From a checkpoint of a small transformer trained on Wikipedia: attention and MLP in parallel.
Each number is 500 + 50 x the weight over the matrix's rms, rounded and kept within 0 to 999. Layers, rows and columns count from 0. Numbers have three digits each.

# v: layer 3 attention value, 256x256, rms 0.141, rows 213-255, columns 0-31
# o: layer 3 attention output (transposed), 256x256, rms 0.178, rows 213-255, columns 0-31
# up: layer 3 MLP up, 1024x256, rms 0.267, rows 0-136, columns 0-31
# down: layer 3 MLP down (transposed), 1024x256, rms 0.193, rows 0-136, columns 0-31
v213:510540471457597510522591398507600511498472500485409462538510544453533454506467563555513461549446
o213:540530501391498448431463492432470476452522481465432561474463492457444523481505468475480428573484
v214:437477485462494491488586444513446585594491567529574531452490560530569423399478398510555499390496
o214:461517470467579487509503453446468433531485508541413441477585467425389431496444565533517470495449
v215:470556485525454543555520483489504484500531582551512609445533497499485539407521509516487506501541
o215:503512546479476556451507451444469512496462503558519453547497463486439507562530485506453511556503
v216:419489452494489513458532526553490436585512466456429574465452577490434525478579557537490367515469
o216:493497418519544509511645418538479497574474514501522534477541458437430325524496552410491563472460
v217:549501476501566472541541500440509511547475458508458535529544496551426547549499525476527549523439
o217:500454485482548465402547497489478428476460456434495526488548486558464508510485460546479505565544
v218:603490501494463472577572574509488514543420494389540516387446482512471489545432518509524480516478
o218:422491477538514546517422455517581515454621476474464436488439522474450465537509477596643523504422
v219:491530458512441449472455537430457499445555535492446524477563492493546478424469465486553471437536
o219:424485514472434541456425479558501461563575520497478575519535462457432403467517476483464540548517
v220:527498485553496408514422540553516582541464424532533419560470530502506516459541531507555589535499
o220:510629438516455634525479532464507545511551587429508440559511474568457478537529495515570519566529
v221:429501552500507360484482556561505497370517502470388545537511445559439535425436513424487444474551
o221:451494470550477511499443589572520468551503490464487491589524514540414478473516472547503515510545
v222:455537612518451515535554462476489454519508437427493529455499445548459485502430496462532452446461
o222:462482558554505479503488457505525443457492571530536590540484543424476504426510452519544477499385
v223:469563585476503483485507483579520427475563578524477499567478525516447456488479503575470526510583
o223:510441534498466434432465474511430493488540424489523417551515530490476491577566453471539484516571
v224:416537521475422479540436478536522458520505667446533498471462538588593509536546515539509451520474
o224:475456469503439411517498557500547426495540478544437481494507490518521403487507457507599504532564
v225:407483438462530551483485532557517504510418463433440533530484436561436469477464511473466531502544
o225:583467572420466536492458487492493474459386574490481540489488462409516580438469498532532597505492
v226:445498502492538438531478456487436411597512624459537532489509522526555611552530537519453469525543
o226:431540488570494574509416459454532478551558530496521518541423447602473530478449505595457507521528
v227:496571514506532584464518503587532521453513386603528413493506477538536549556494447463452371577564
o227:481654550485580545475425474526459573494487495484503513530492527299514503525512431588515502449561
v228:481470548504547448502492480575559545476458518441532544550430519462568501524544470501459403501499
o228:539556516463424524428361570436532548490523417484543401526363473468494467438490567431506518446428
v229:592465433568538580473495498348521465408500536484543477524494557469542611525585558497527533594439
o229:482451476482470528493513441450469547424522584553502496542490532610626503603481494519522477474503
v230:502503548504508477511558458451457588515522456501500421559531491447445493496495573476401472538487
o230:500475532507468474540482475565554483427484490501523492506495500553433643459550453523529449504489
v231:511379424494550457482381532495461445502427501479538571434410558489529447483535428498528512560475
o231:418383482400543534546550621506419473593471474568487438492529543586431554519489525448454514408535
v232:449461442461525396483651461487575544487499531524579554484476461479544499502488539442409492461513
o232:465486479440405445488491476459493487599561490527583534441497576498528431558459610469596570598577
v233:593549477544440557500472502422506593475565492554507508600538514502549492442595484519497596516462
o233:534571461483493406483526537496492459537557481511522495506547484519510513529608574592411511530483
v234:568530451438479394456480446565556541485487473515496593443519450556503482479595460455569540404530
o234:462480563511491537435479433532529447477476515504473462499517502510523500490537508535440564500431
v235:485505501621539421510578479452506447549421468433398512407606581534414499428520529408589539465532
o235:460558458484561448555491493528437521506415395512489632470538484531520481465510421400522496537521
v236:499462505506517488514536475375472589621485469578527468451487542603509504452539410495491464441547
o236:466487517514484505400511443458547541467532543445463512550532495440544406437602513565542530479533
v237:517435506449451500489438466350454482535538507454576572593466445526415534506428483495567512433517
o237:448435411435558533468421403502548499545516500437519495518418528469490410539565523482515484434535
v238:539491487526443470581485393500530540465418411533486469510552482562525411573550530703487534592548
o238:514510534477474442394488503497568475489556481513458520510524451533488494437497492443570417457480
v239:509574487523443532484504536541561531507441378516589524467538484452532522541488514622501538538476
o239:594506529497523479444520478523597459527460459490548484547498459520554478485473570506533471468577
v240:563450502498457501529493612522557491469502507572530507435562517429492568560509511553449523435471
o240:481484486477542479533482471505457540557475471561544473518448533551454496518452480527493544530464
v241:490472470478454571535512519505361574430518530456458437396502339590413403501522580476526484478481
o241:498593575486447554488494515593566507492511611507414487492489532504497574479534443548421567544472
v242:464397483499558571480454524507426575491486454510450478497587490560499541464421526589574509559551
o242:578565459422556506493491558488435530597414445495450527404450463443500534513533493518663402507553
v243:514580516568438530591504630543440493497524428553508574483399485561588483485521524540465510435538
o243:491554448439444438537540452494501536563529481603536510498360451589488450426561505558518475521492
v244:629526537441468483417551488428519542594607517594481541561532526545538410486480499540517475546532
o244:424567473535461460493474474525362494512474410560471526507501539500415513556539449621487429437574
v245:487479486523559339535436495499559513557479531533393627391487538528446553512496572429513550410449
o245:483564410632547508505571530535486443444505487515474498543479465517463452483512394531512575510507
v246:428606506482509497455517511531503540470493453459436558496537433506446527516485440532571493448507
o246:426431498461516455473524461576538392509467461476589432459554436434462508499461506586557520575510
v247:468619472522442496543504515470572545527481484502595524409401450535508496515529529461532437559477
o247:499501557565440509545505530523485440457515551521505578469530444559514475504531495458550556442485
v248:423542604527336430457519382480511424441521435545535469485529526437491446641551495555501544502493
o248:528543515460473479565555517503568543411515493565533413494472420530487429518454480651457540478578
v249:521410524507516508550518531451535521522440503537459598442453464531561466461559472493503546495557
o249:489389544485479460448501480464411483571547495492390498467540504491507407549504605504468547510571
v250:518459454400559479441546522508563472466460449458508520485493526527485522440534502434537455531455
o250:484501553572512473522508502493497521594483518531580567506470567405434545459508447516499603496552
v251:530531501463441538458503529614549578445406512533479474514422518511452487458580614452409485441576
o251:528608498504456624406451413534437576604570475541552347530470513461492629552681541433437546480500
v252:562568471464484418517502527495586461442527556471449500519389510467457516516501492407521440433558
o252:440408539559596570580603479501501481480465425482526560551421516536415453538504484566453510523449
v253:575550462506559587474558463529485473534572580492451491546459426459464537489419440498535467496527
o253:451380439402455546509546525436536395472513504530484582498530463518522548494468552467517426530465
v254:420499507533492434474522518517456546568520482535534508549552454506533514508578528580461533474516
o254:599541479460534509501441493511454586475506499466562443534431516521508496533470521596469497520476
v255:501545496559557502384485450601519490418472487574510425565501493512499431493420484468490511538465
o255:452539528517443487422509455504493487522485518483453427555490403523574529485523457568524457551567
up0:520443481525544502542486444551526534471528533486502491517458536580441436505476509449472445511573
down0:562635550520436482497517494574498520457503593453478540488535519433491535494386472447480528460541
up1:488603400522356512515444493416490433507547401424497512492438540419502392372568641598558491602509
down1:440506438536500525539531666507461448530516516493475519437501522455459528464439511536567580656471
up2:502583552520415470481474598412529576514583453476515470543516560509487573540468507535516601503520
down2:530438476460544548526517468518527524525446449618555477461529477476510460457450578407545464444544
up3:429471527557573457497398458501579450490480449543402476518430525565559547458450450531585512523420
down3:503498539507477479545512504442464550503509489500509438483542464546422429545502586468438403569520
up4:439469496536408551496488442508466478501602513484510576461502546517477490498519443492471564509456
down4:437545453553559496512541642456469527473456579447523445421486477503522441561555631525515554449474
up5:487474543569478539526503507501362473518542535489508558499530549505484463561600481538492528554437
down5:473504477516533547430513565508492501538500464574463457489482501497569529474593413454502429493508
up6:511524496621511531461481543472538539475509392589418609566495415541517545363477612602618478575558
down6:520593558483532446478538506605504511512462504466518457432467490485476552531512459411449470481502
up7:523532511565494607579534540551513453543499494495503468506522496450543494495478551518525442572495
down7:479419436519387474490488483519470482493441486550586564433466478512478464454415473517476544480490
up8:482554527485460483551419419500553496533480459449568576527519491551501406553462428490561582443565
down8:448554526554558437550432506541375424571589500452401465510461531470484509524502566453447507531474
up9:532421449469448476524520524548553531481455515492429522450559454497504439559528592480546473545470
down9:440513562537534517413418421493464462534476488521526456470418544386555467492566406502395499502604
up10:517523535563500352510454585605439532514434482388484526527418531569550508502469548533483425559513
down10:507496503417433518507425482481483570494537434548509483499532473537536544542509470569511531524421
up11:489601436478577425543490404519476500505448576443365447463575462485430541477544501466506468490395
down11:408535504429556444507483621514385436490485412483484400469481450474541471496449471504428519479436
up12:485509500537482521515434558519521520470497473481521510610457574517480534454503581388442436562467
down12:523453538542525479509485423438510524572501459514445591458469515524486515563439397565598473512502
up13:470438515527494459496515556549408482504460496509479457515459563454548475477509553499460516523518
down13:599594525502452513503442520452560475482522478440528551472477518558537449486455472473488497580510
up14:416466499525428452541566415548481435491542487541429480522428508454544503484388503508483561489465
down14:520604534524502474464447550427472474603501539462491463508536513501525548513542472461408467503482
up15:432436556462514502550480447584548547558388395516514409579496406479436544554526516629451571538513
down15:525471569464535487557490494512494484534569518531422565533485482444636485474536478554589529424531
up16:536554510461464608485534564414595526516533546533506524382482435433470511506496457512475512600502
down16:492466618571503484437395495551587429614482550533440482493551467447554483557483459486495461472485
up17:448437487547547481513523504472474486513550559508423532512484459595540465493470533450485582456408
down17:505491528543555426459484538521514527484501507484541393457530517472549598473568555435482437509501
up18:513506538455536400534506484358568494500535470426517499507498472490528502559495522482480513512493
down18:467592518519474603474509451480509523487494478518508584370469484466515473467454454463487597467558
up19:456526455491480454410477489442498437349407520474566580458504557531498515398571507499447383533409
down19:609473529522456392480563509494587496534527467550506498526474503606496506472499536549466472490426
up20:472429504570520547521446591495483559608563450488510511428476540508482550475505475494412524474501
down20:532340539597424443502515445546487471514457519638492484597549465480482539468577516526542490539498
up21:491445469509451511547539536470591426438525427387520522419473471456487519579531495570556516578562
down21:437575488443565535516493401514446479420535521521454523554480488447561437392449500546419410492526
up22:449497488568588417523493443482523543541479559564489473524401475444463500586473549557497582475479
down22:597508471437427573486549565519433474589567493510437603479529490565523577501447510468458378486597
up23:500505542517443444495585521491465558320537500480452633452511548469477586530448523529550589560564
down23:406477486498488424497570585540645456507502563418514499454516530467489459541500522519443515403449
up24:513513619446405539479408558453486411517497612557502444431489450523452507566451481513528518491434
down24:465528431546484529533501512553452574503420408484516455572542526474522422436534475442444547506467
up25:458471514467511551469457430432555462437475485442527509451474564470549474498488467478563541472469
down25:538545441540516581495475522475563537477482551549364509551575546510554482488514488484528534459456
up26:608456487540593564448531510450469453644608468493496563530483499446515430476470486485522474566552
down26:411515564622487496502525522488481448401579428522537485528404549551387556500469392503503531454465
up27:476451513427462432576504488480579561584522488497400580560615422452498543559519473507496508447527
down27:507526468559531486495496594502548550500444512465641362518537495655463421496448516511478510537403
up28:591508578416529423540498519509484478560477481511531480382499575476502508511626516509344534527534
down28:401543549558535509441528562517498520399552466579498574539465560428464477438573562456529461413509
up29:547582497504502597567458486561570470568465485532520615526529556563475439454544473565439544484464
down29:502497500483506494549466432471504484398459482496465394574482429507593437419454529459517560569523
up30:462436498494542479482519548444532539464435543373532548518400572429511538472470501463538532523484
down30:540566647532473483495504513471518517530524450449549576530588529433515524368623459479499505476426
up31:612556511479534475479501448470470466476492473545550480541554442529522544462484447497474480473509
down31:353497476458534587491573464580474448559536491462468540519478482538486505452535442487556516367457
up32:500496541538591506509502525465547430503492511529534358487389528439429571549457439474491477461586
down32:429435415536485395508411494552455569608511481549532590595539508503446506510548530473511494643417
up33:555478458404473483372486543523450622525396548446572443560494362409509546507484478518517607505464
down33:457560551480507413478422603430591423483497413532437492429481519606534525543439513541413546428435
up34:548480555500445475439399454468476483515532452552437411418460469599505553542510492514507471503398
down34:532466459507489480439473421449530564494520477507547459474477566433513472534562524509569523499541
up35:458419537544516436551405512561529498516465489476480509582452550462496544493387430477459527527447
down35:524470508477561475524578502531524483474513489506442647480452532599548448483474446541451505550439
up36:529354524493483431592466448488565456518511463471591472506616554537439383476535552484427543519436
down36:483517433562551532467453449516471588503491534433428526361464595533506496579538465496459491373478
up37:385444551528523463516453506408476495433536478494514456503503477521517430531458447463458498515457
down37:489566449568463444539499578555456529542629464417566433525582526513564562480455548527463387587518
up38:470455525540466525485504500451556486596528453479532475506475475518499562606505525480522468465439
down38:536496550496424520478497526458494422495519614556520485529508490478399459595484475485522499536532
up39:507512443574461511497399530515473566454476500463512469579554461504529480443543537467476507469414
down39:457414567518442513477535527560560489527498514474488499438528563425482423518479431450488460570442
up40:470501551580509538521509523460488656396449420586487584538494600512428555487495523545506539488473
down40:549482419471544521437569570463500390496524534424481439431572513466531475573455457512489534540509
up41:457544457505553459556578458496504541493483467466486569535492436521588530471540478464428547462447
down41:456562534552542519378536493514458566523505542531531475468466542492471432451405552517484502500573
up42:481386463506514452532398445504575534485481585543517574474430545349581447469621577518516557492467
down42:500478495433417492408494454436478485406565450497529475539547493535493547484412544447519451475505
up43:479434462564472544564536481559495490527450492522469473472587515505512444459567619571500478411550
down43:523609437487503488396572556420459466576507468396499535422555473504501524546441498415490494541365
up44:498468555528568465480537474584520525464479568504529516491389528396433524477559433445475484573492
down44:559540417502481439494483553404470521465422473546438524583500495485491488506480518486527491437524
up45:507396550528409514541431526503497470492458430543458492495432469537522440505458507534442490448507
down45:501514597486503431474489522518471536419501562543489470508535555556560598517498406441431474500548
up46:472526473566422458462430542565557603540412420385507460446520553535537554608470477513516451488492
down46:509473526498500644532535476415460544440470527494583505525443528589420460371443575382549516428437
up47:457454457527490611446517517497493407557509358584481489528499488509526469513489509544457521524466
down47:589556475407576519533456496447620461476486574510478494553543423600532528480472514463519510536514
up48:530440511508488491475471511535541459428504515539453536447510538630514510447521567446527513567491
down48:535477518469521501466453574454538498549537423493461551535470555492382491456493450536523454510492
up49:516526607623518500550519561523543521595453535500491539548492467470515435518461514495411451439469
down49:525433414445523563589524487554600431489485554547540492389434577471561488517564452468499415506560
up50:491563543523413460417502496522452557466527419538412487451551504571391551490508592444494482503447
down50:475576542542551529615418537580502495582557510540574472470509487519508491508433384535465346474508
up51:535574571502539516517463533588367491556528501523637450451563447482503514445553531488483554480496
down51:483489503513525563521575497429415449526526475492522509514505496552431433531463461481591453520517
up52:544554492545504539464432487445475555473490657540546565495517534529535506575456484440483507552447
down52:550546510563538487440422501560510515556441485470454570456511529523430476527542527492613551489378
up53:568458514473439541481386564498515582487530479495563466499526448446455558535578497516484540527461
down53:492505574470502486507513460548529533452434481583419433483457531441502513480502522547389576538444
up54:520535435627475455428539533565472532472464537458492457472554443443532476421491515477426498574351
down54:528479448458465480597418534439461486509470586514449528537437468385494564535517399520405528489694
up55:474504543463575456489428464471460500528529566631580441538484525490494536495535505518367455513399
down55:467513477569448548487503521498533513590506493530469607531498414557423531529453443574494537438536
up56:526533472472482509483467481515540402503527527523458472480495549562505504462464529405548544516538
down56:466510489535500431470530501580540502482436570495508593390520503484499562484435583473447518502448
up57:578507512448468449566498491514508444519579481530440485468502547602534562503392513463511481479390
down57:563453500519476517410649560457442532591567524443440533475439432434421503534410528557521600475488
up58:469483464495508503484544471516445469499514503523460469496482495485461584469455523400379543542450
down58:549467548530427522428458517586434570495490544496487441454518526576527681569545472538506508457482
up59:601552513512547484562560600563447584466511478462528471513553589529509507485422543407488550603464
down59:528468470469505463452496402453501438569428552498520555522471472446559389488521574557560506484498
up60:533474583535457485501398510494501514504493556398452531473592511496516529633486528574548459438469
down60:461570623524445479520504540503498451401425542440503379506492509542498571453461559536541508481464
up61:487516574487399574581454577496442475502504488538473467593496531537561481465534529507487459542419
down61:401480544473453385411486619506606486490476486478512499494451406481508465476427511551617583486470
up62:598492524500474476477518539525483454451451543431606526485508519469472510473437534427537535552532
down62:514501440486535449513526430517521521523476531425465552508558475497472568420471501414485511531445
up63:561429488455425566413492584613530555584510441520480474528497523573568557436433574542543513419471
down63:427430484538501561511555516485471589506564478480475433542600511594408476545478491550453537546473
up64:493484493589500551517611485576424553487503537588402547455472513560446452474578388467473471480470
down64:468499490450462489515506557478538459510502479485487479618431534638413588386569562431466502539504
up65:522456381530497593610562549492527500530448426502642485527508510499487484401485521533651521553495
down65:482548474527503435565447482465479558482528554515479503518499496469461499560487521507402432466533
up66:472475543522494510490505443467555578416458466453479452567428470480425404480475528512454550425486
down66:538453470536413515491493534449493555571452550471466520504571549430482463451519500466540546604500
up67:462470552487455354488589520479462521514542574500445544507453539503490544500498485454506535465475
down67:501514464511544521488492521477483511471438485524476468482507419533425530573503452618528493488512
up68:492517508450413532596546528455562529599570509495562536469575589512536534525544541476468458484413
down68:492535551533531470460534421448475368441464409489596467513576452482497473607566495529518456592500
up69:520463429596504467464447554454462563520538432535434496509566518547535426488468487497443515477545
down69:500570522472428527476523469506448409498546480529521408645537515429570595522505548490556510542426
up70:540493506421532543481546448515561538482515517476560551564460595495536451527446484404509477488462
down70:433569502574463495507462539494496429493496488479508473485541441540468584480468477564481479505449
up71:440534473445556527617547584604550526419363403562456508528467494428409546470433425475491423580573
down71:555463516536427501498447469459524377538604525492479533456512472543560536594519525536572496481482
up72:502494474584541500425499495459530426510467491448537558451525501434413484546500541564453470494495
down72:525549488535468447483430429591502540532421453539528514517447403548502442493430559516483551503445
up73:510547598526559443454484466480445512446454481544489537448503546502415554490376508526489572450589
down73:442577577510426499526577566475477582488504404372465485501460484518551577505532474474457391588508
up74:465444470440495508468544482507539519478492488580560464466460588515445573563493489520480572520444
down74:568449476518439565534408571516596543547540484484469561440523473442486538487498455535499452512535
up75:606493521408462606532490475450558541516505527439473483493510548455544504411516484548533474490568
down75:479442514510572434524437613633487478532450490540396497477433474511510574605503509469528530465453
up76:480583473469472506573536438439574577480484530565453586526461489577516502505489508529565440457524
down76:376495487436512487528442548439458419540525513432396520499399558430564490411512566465406616571535
up77:555642525417533505552466515538565471475420515439543499486549519476550498472450630522584587541379
down77:543531514486448580426580394565540511498473420483533593425561462538533569577558462490538492545535
up78:522443548506523431497497461457529505587576586504440555508461524534545496470482413431391567567506
down78:482527525642511571442462446508467485456409528448561503542489424527505438523514481454571453474518
up79:547511602481534495506567493535491504505568416533450483454528518551514516469445532486521497467534
down79:512565455513358413506498533522501537479506534560438481437458570475542471439524469532527475546373
up80:553550507489496500509498450538588425398432529473492570542395530624558511554451469505498539494532
down80:520467506423562530570473445537457477548537515452530499464528537483443516576456551435477449400517
up81:445523512450437530457506511459526610488567428502487497548536514462498534452604487542479521547442
down81:460515457562415544477498512488510488488583443475505491492541552579485488480526583444509442487583
up82:520510528400534465546549515510474505522567479596417485522498500531538412477553456422557603510588
down82:505472420483558517490448461594463525432600533515427539501432418516463566407500583513455470420574
up83:506472533540393516538434514555480518576511479522507484523519481454523461509446473492486480512517
down83:500508517574530509495475618503563495530467581561532598458541495629558505435552481564533511577507
up84:504538502491503522558463563472490547422503528591574537517597560428503486457503469488508493465505
down84:464405599506477517473596588484419511480537486544512423442491508502513504433568447485578438496424
up85:490512577406500429551553424503519544530499449605492514565545552481514480498482573432486537547525
down85:432573451564515451528435523469530578418470496387583508440508516528486448455577506518489473480498
up86:446477624479531507561515560443485444564547515518380566487457491447579537475571460590556451517424
down86:508506500474514504491607512515481481467533522470594524431472542539438503500484519452570406542466
up87:555487455505545470494435451497443426513463511533499547393475554456518536497463499525524420473482
down87:432489450510554592554523466575537561444497474498436478491472458465554446462562548456505659513476
up88:539449538546498498453494418580501491488473538542518535490422582501444497560595516571476537499407
down88:436497477528540450597593484484540508448547498519450453525565414539515548506448483518506516517505
up89:531490444533438454569401527474459520398419451463521455534596496572517540592449413491518588474447
down89:465557530518524512521548434468400546496594524523502500538543512445497512412454454512528448531514
up90:495474487500488492534512428466432528439467446428406494503523431563509434531484534471565465549507
down90:469462524481555571573508652516574533466501562500601474518506473459475435474508444490473518548493
up91:498537578534464551546476473472564443467459478593484517487466473609428558542435494483431457488535
down91:524442545494512461442485402574672472528482519648574582597510488552495508467523545488501485483445
up92:504509430462478519459517439498570485523469486396572523515590461520534513491544528555537505526591
down92:491534476492462498547437501510579510606552386504491503491533465545509438538542420568452506423502
up93:518440525581479573490528491475512476485498479585488481463500450578500511497540455441526486560604
down93:554499499508462438493516566580541500497523512549484473484418498511482560608472470552525565492511
up94:502456436462507493505418420530518561443561468533519583501462537534518552499397493572417480512574
down94:528458524454483556426559592481518473474458487380516395458513464477544514485506413466477546505484
up95:538483516539507413508504514515405514480499464457435568447473462384528453540568517525483455419510
down95:538514455467525449470474544554551514504533486543523464498493495450507552501511443497565527594514
up96:510561521452537531556521489384487495487547472533546638512545608541484500471494494431398530539430
down96:482499532428486491544471563500469497556557457434581445531450475451435555481425496527498569473499
up97:422511528511497481424535525543596515499600456505485483582503495547453452435499527530499495498534
down97:488520608518468536507502500474453440593483470445541475525434512557467399493456480509514576604491
up98:529492575478485532527486562410564493461447502557570408496442471499462449502565529501501569518452
down98:553489442439463472488483493519513518465419515445492476523586570557483560535497567473467502587452
up99:478444529504440589553492501410419602472510446541453519491532514526498435414499480465569502392580
down99:461477574530565574477435442573517480440497578486498408550572496513530508450495380556477534499557
up100:606471476488475593417515514400459524545458498513538605519456499498453583521515555520508576463429
down100:503441549446554472419532459563521567562557511473550493470416489489391531543454497579493612478495
up101:470448457586521467537528466415577580427526504472452501539542520464570490440518435426494490491548
down101:531577549454468524511506426439548467548474517478497496458605419405499538515541429495580561520483
up102:482494525458533462562496477473403478507447448527489556438487414485438446502435438510513509587551
down102:544500528499487588525491419475526587499539562530520524477588573432478507477480479538562452432427
up103:526474529507428465524482491604418420445479574493532433469412490467423599502566511522561525499550
down103:428578561500491507470497444486539567470557452520534584565374515474538491547470458507461520504452
up104:517475517559533449543476553547544538544432447535549512493532550577486562518536500445498553497395
down104:500477494403591512496526504472450500567559611484461495490652503499425528359505437515590520543483
up105:525470479576441541539510451550482524507473426501601461518554530541532566519407508542454571529523
down105:539408532478534439517527530536518532535488465429466488563443499509480464526547491550568504467494
up106:558506584500474551479538479521474519562496535558471532522489478546507516539435500553560432564548
down106:538537469479483384577369574471492450466493514525577422533482557430473486536496473479483502490540
up107:476517445536555423506534499511461442520527500490470530443443469469483420489451507499548476618426
down107:528458520438554573572381486519539516563553487517389485531479524503531520388468442486530441467397
up108:474462541557560465498464433511560487481510500495499511399506543457444465441472540468363532528354
down108:610507573496526541475456512561458472544536438500498453499461434613543508528530516427448447474511
up109:519496528486428557484511562477533575586540484440496546444537539457534566534492609535441506514417
down109:494561516523489540482540400459481494400527501574456478514472533485478389466506456497556463488536
up110:453447453502480590581412448492464457566451560396452505507575504506517533615500434528550570581517
down110:617545537493532468489370573548583500498645401474453463460451458449450493465554513459508494584476
up111:438489456489535506454407481528469490435518538437577496576455507489541400527529515550430553527472
down111:454528511459558581481506518517490562514459550558476439582569427494582471466490567467453511483541
up112:553467465450527501539458519403493395398543521509495540518403481471615561432469410541488588491512
down112:456561456536391502454502509530565480517459604572481458346415538477418474534557545476562500439607
up113:507451589480502577476486457487487553537439575499395374493405517514460450564457542448473493473451
down113:519561515575478472516491558627476580474497617448628484571471492527551415520566444477435526494545
up114:477454476473428447556437524490488535521509468576544500472566616593475485495527604473448561531479
down114:529472409564473520501459418536542387472488474517564499589530446459458501570450460464564564472488
up115:562507534438412457481524469518488528547627461444504487497535441561483568443475531443526422420477
down115:448376389472497422408429570502484433476483489422508510554533492485484534536468539525416478653449
up116:555447451456513399467473541559603521503506538467479522601425541446510567473517512556549568511500
down116:559460472481469519493459612416418475562621462470499434539508534419502507539558553514535508481471
up117:512531399522506533471463424547536515528482451589495578487501454508405546519524512442612553499545
down117:481495471465544451543511544406404513464469495431463433372521526518418468488539530500505452494545
up118:480500569507487388531515572534568520487462522482478507443547461536446490450554460417400492487482
down118:491526510456503491473484474444524515453529541584601519487496513470524530593449527482611474489486
up119:488565541398506540553489479511449587511526496548493514589463429552484478516488462573536619496479
down119:497511480462419506551587462534516449453526517487481405455542466452508486537439454407505497501575
up120:513524432421537510497449507545522521505458463446563463485486487592530519522499478540468508491452
down120:416491525604519592442590538562553451508517479508463543489490498453492597570405487441503531494514
up121:481583557531459475531501511541543614500465561492538387538455491577475491520495512463463449555459
down121:507491454441357500489491406536475495666514516444588532546509488442464454514319538496513556519515
up122:396450567507561501493540471457492491517556505541453341498545457521528515510494397418462552520392
down122:482512537559480547538452558501465578494539520374526487527458356425476484511513464504495541453516
up123:487396477495458456486415468488462451477543486493465492423574534584521527503457558503477498524509
down123:539531517534479478483537573555435469469497552353460550469522524522469551503519533488492504521578
up124:464525425483571536447478488536491487421551495459379470515483501523364470588414406493612467529526
down124:491478500509463536534469466321541513594525481488501438611489377551524491553457451513512502514471
up125:594504432519548590539474463511569530519512516577593390559499536402433496561472532482403513405450
down125:505525586476502561519439521499519482503529505519428539558565477318471494510612506578531584565421
up126:542447495488483569535494562369481470472417514495531477429472508530499503494532459504510575490465
down126:553511484503521527498582478471582508447464499417546516457470426448465515513444408469556390445441
up127:510623577585567468567532533550373465498506461513457432504461502468497483494557595508510550504421
down127:477485566539482498507496496457549600563553560537642620535479413535568509488514461459489565544543
up128:534519453520538470465406482458552479486561501460464565490558477429497471550466553452520479543508
down128:534545469524537471526506491502505542528580450440432424477440475503499522444508496570587541624515
up129:524478505447568542562503571486542558537557484511531586499465465540440494538512476627483503552500
down129:489535557483497531495475437492440411533507455518463533497606506507557487459541535453436439558462
up130:465509437487428480519520500489495546541562436520486534368521547527527427415527480531488551575557
down130:478535528432569521440487519474533494475453493504480454679537509554497543555456550457489454445407
up131:512421560464529524534452513527536427488525450529559471576481500484466594465467577532477531453504
down131:411559447449488592529558481555566427474465531519525637487417434500444581488541443465546534488432
up132:575447463504497527459508454467510502473606412522471496506545523566512579463532549387542399503550
down132:514496503403548425560504504494490441479428436457536550516545491499463462498571495445445563459476
up133:524510503478454478503545495489520519657463505488584532514450477475457487394450554520526510499522
down133:470537485461492550458515501529459473457499500511499538498526445373505464464472497513444476495518
up134:471512525519537447583456606459512464525496506535473495430485559453516540443490462480510491441511
down134:494458493471502491467559403455465452438392426398520583586584483624454490551497534537519503417459
up135:487492469467636454466467466399553480470462428483487422493526452560520485485419535514460547499471
down135:441478513583478573467466397459402467483452565483568495468497511565504475390555528480488452552467
up136:542584566485496445548507563470498457428495410480527481466546507486494481484482524493578499459475
down136:553399464529530570545502461517478561456421518588414424546517509502531454587488518572550593453514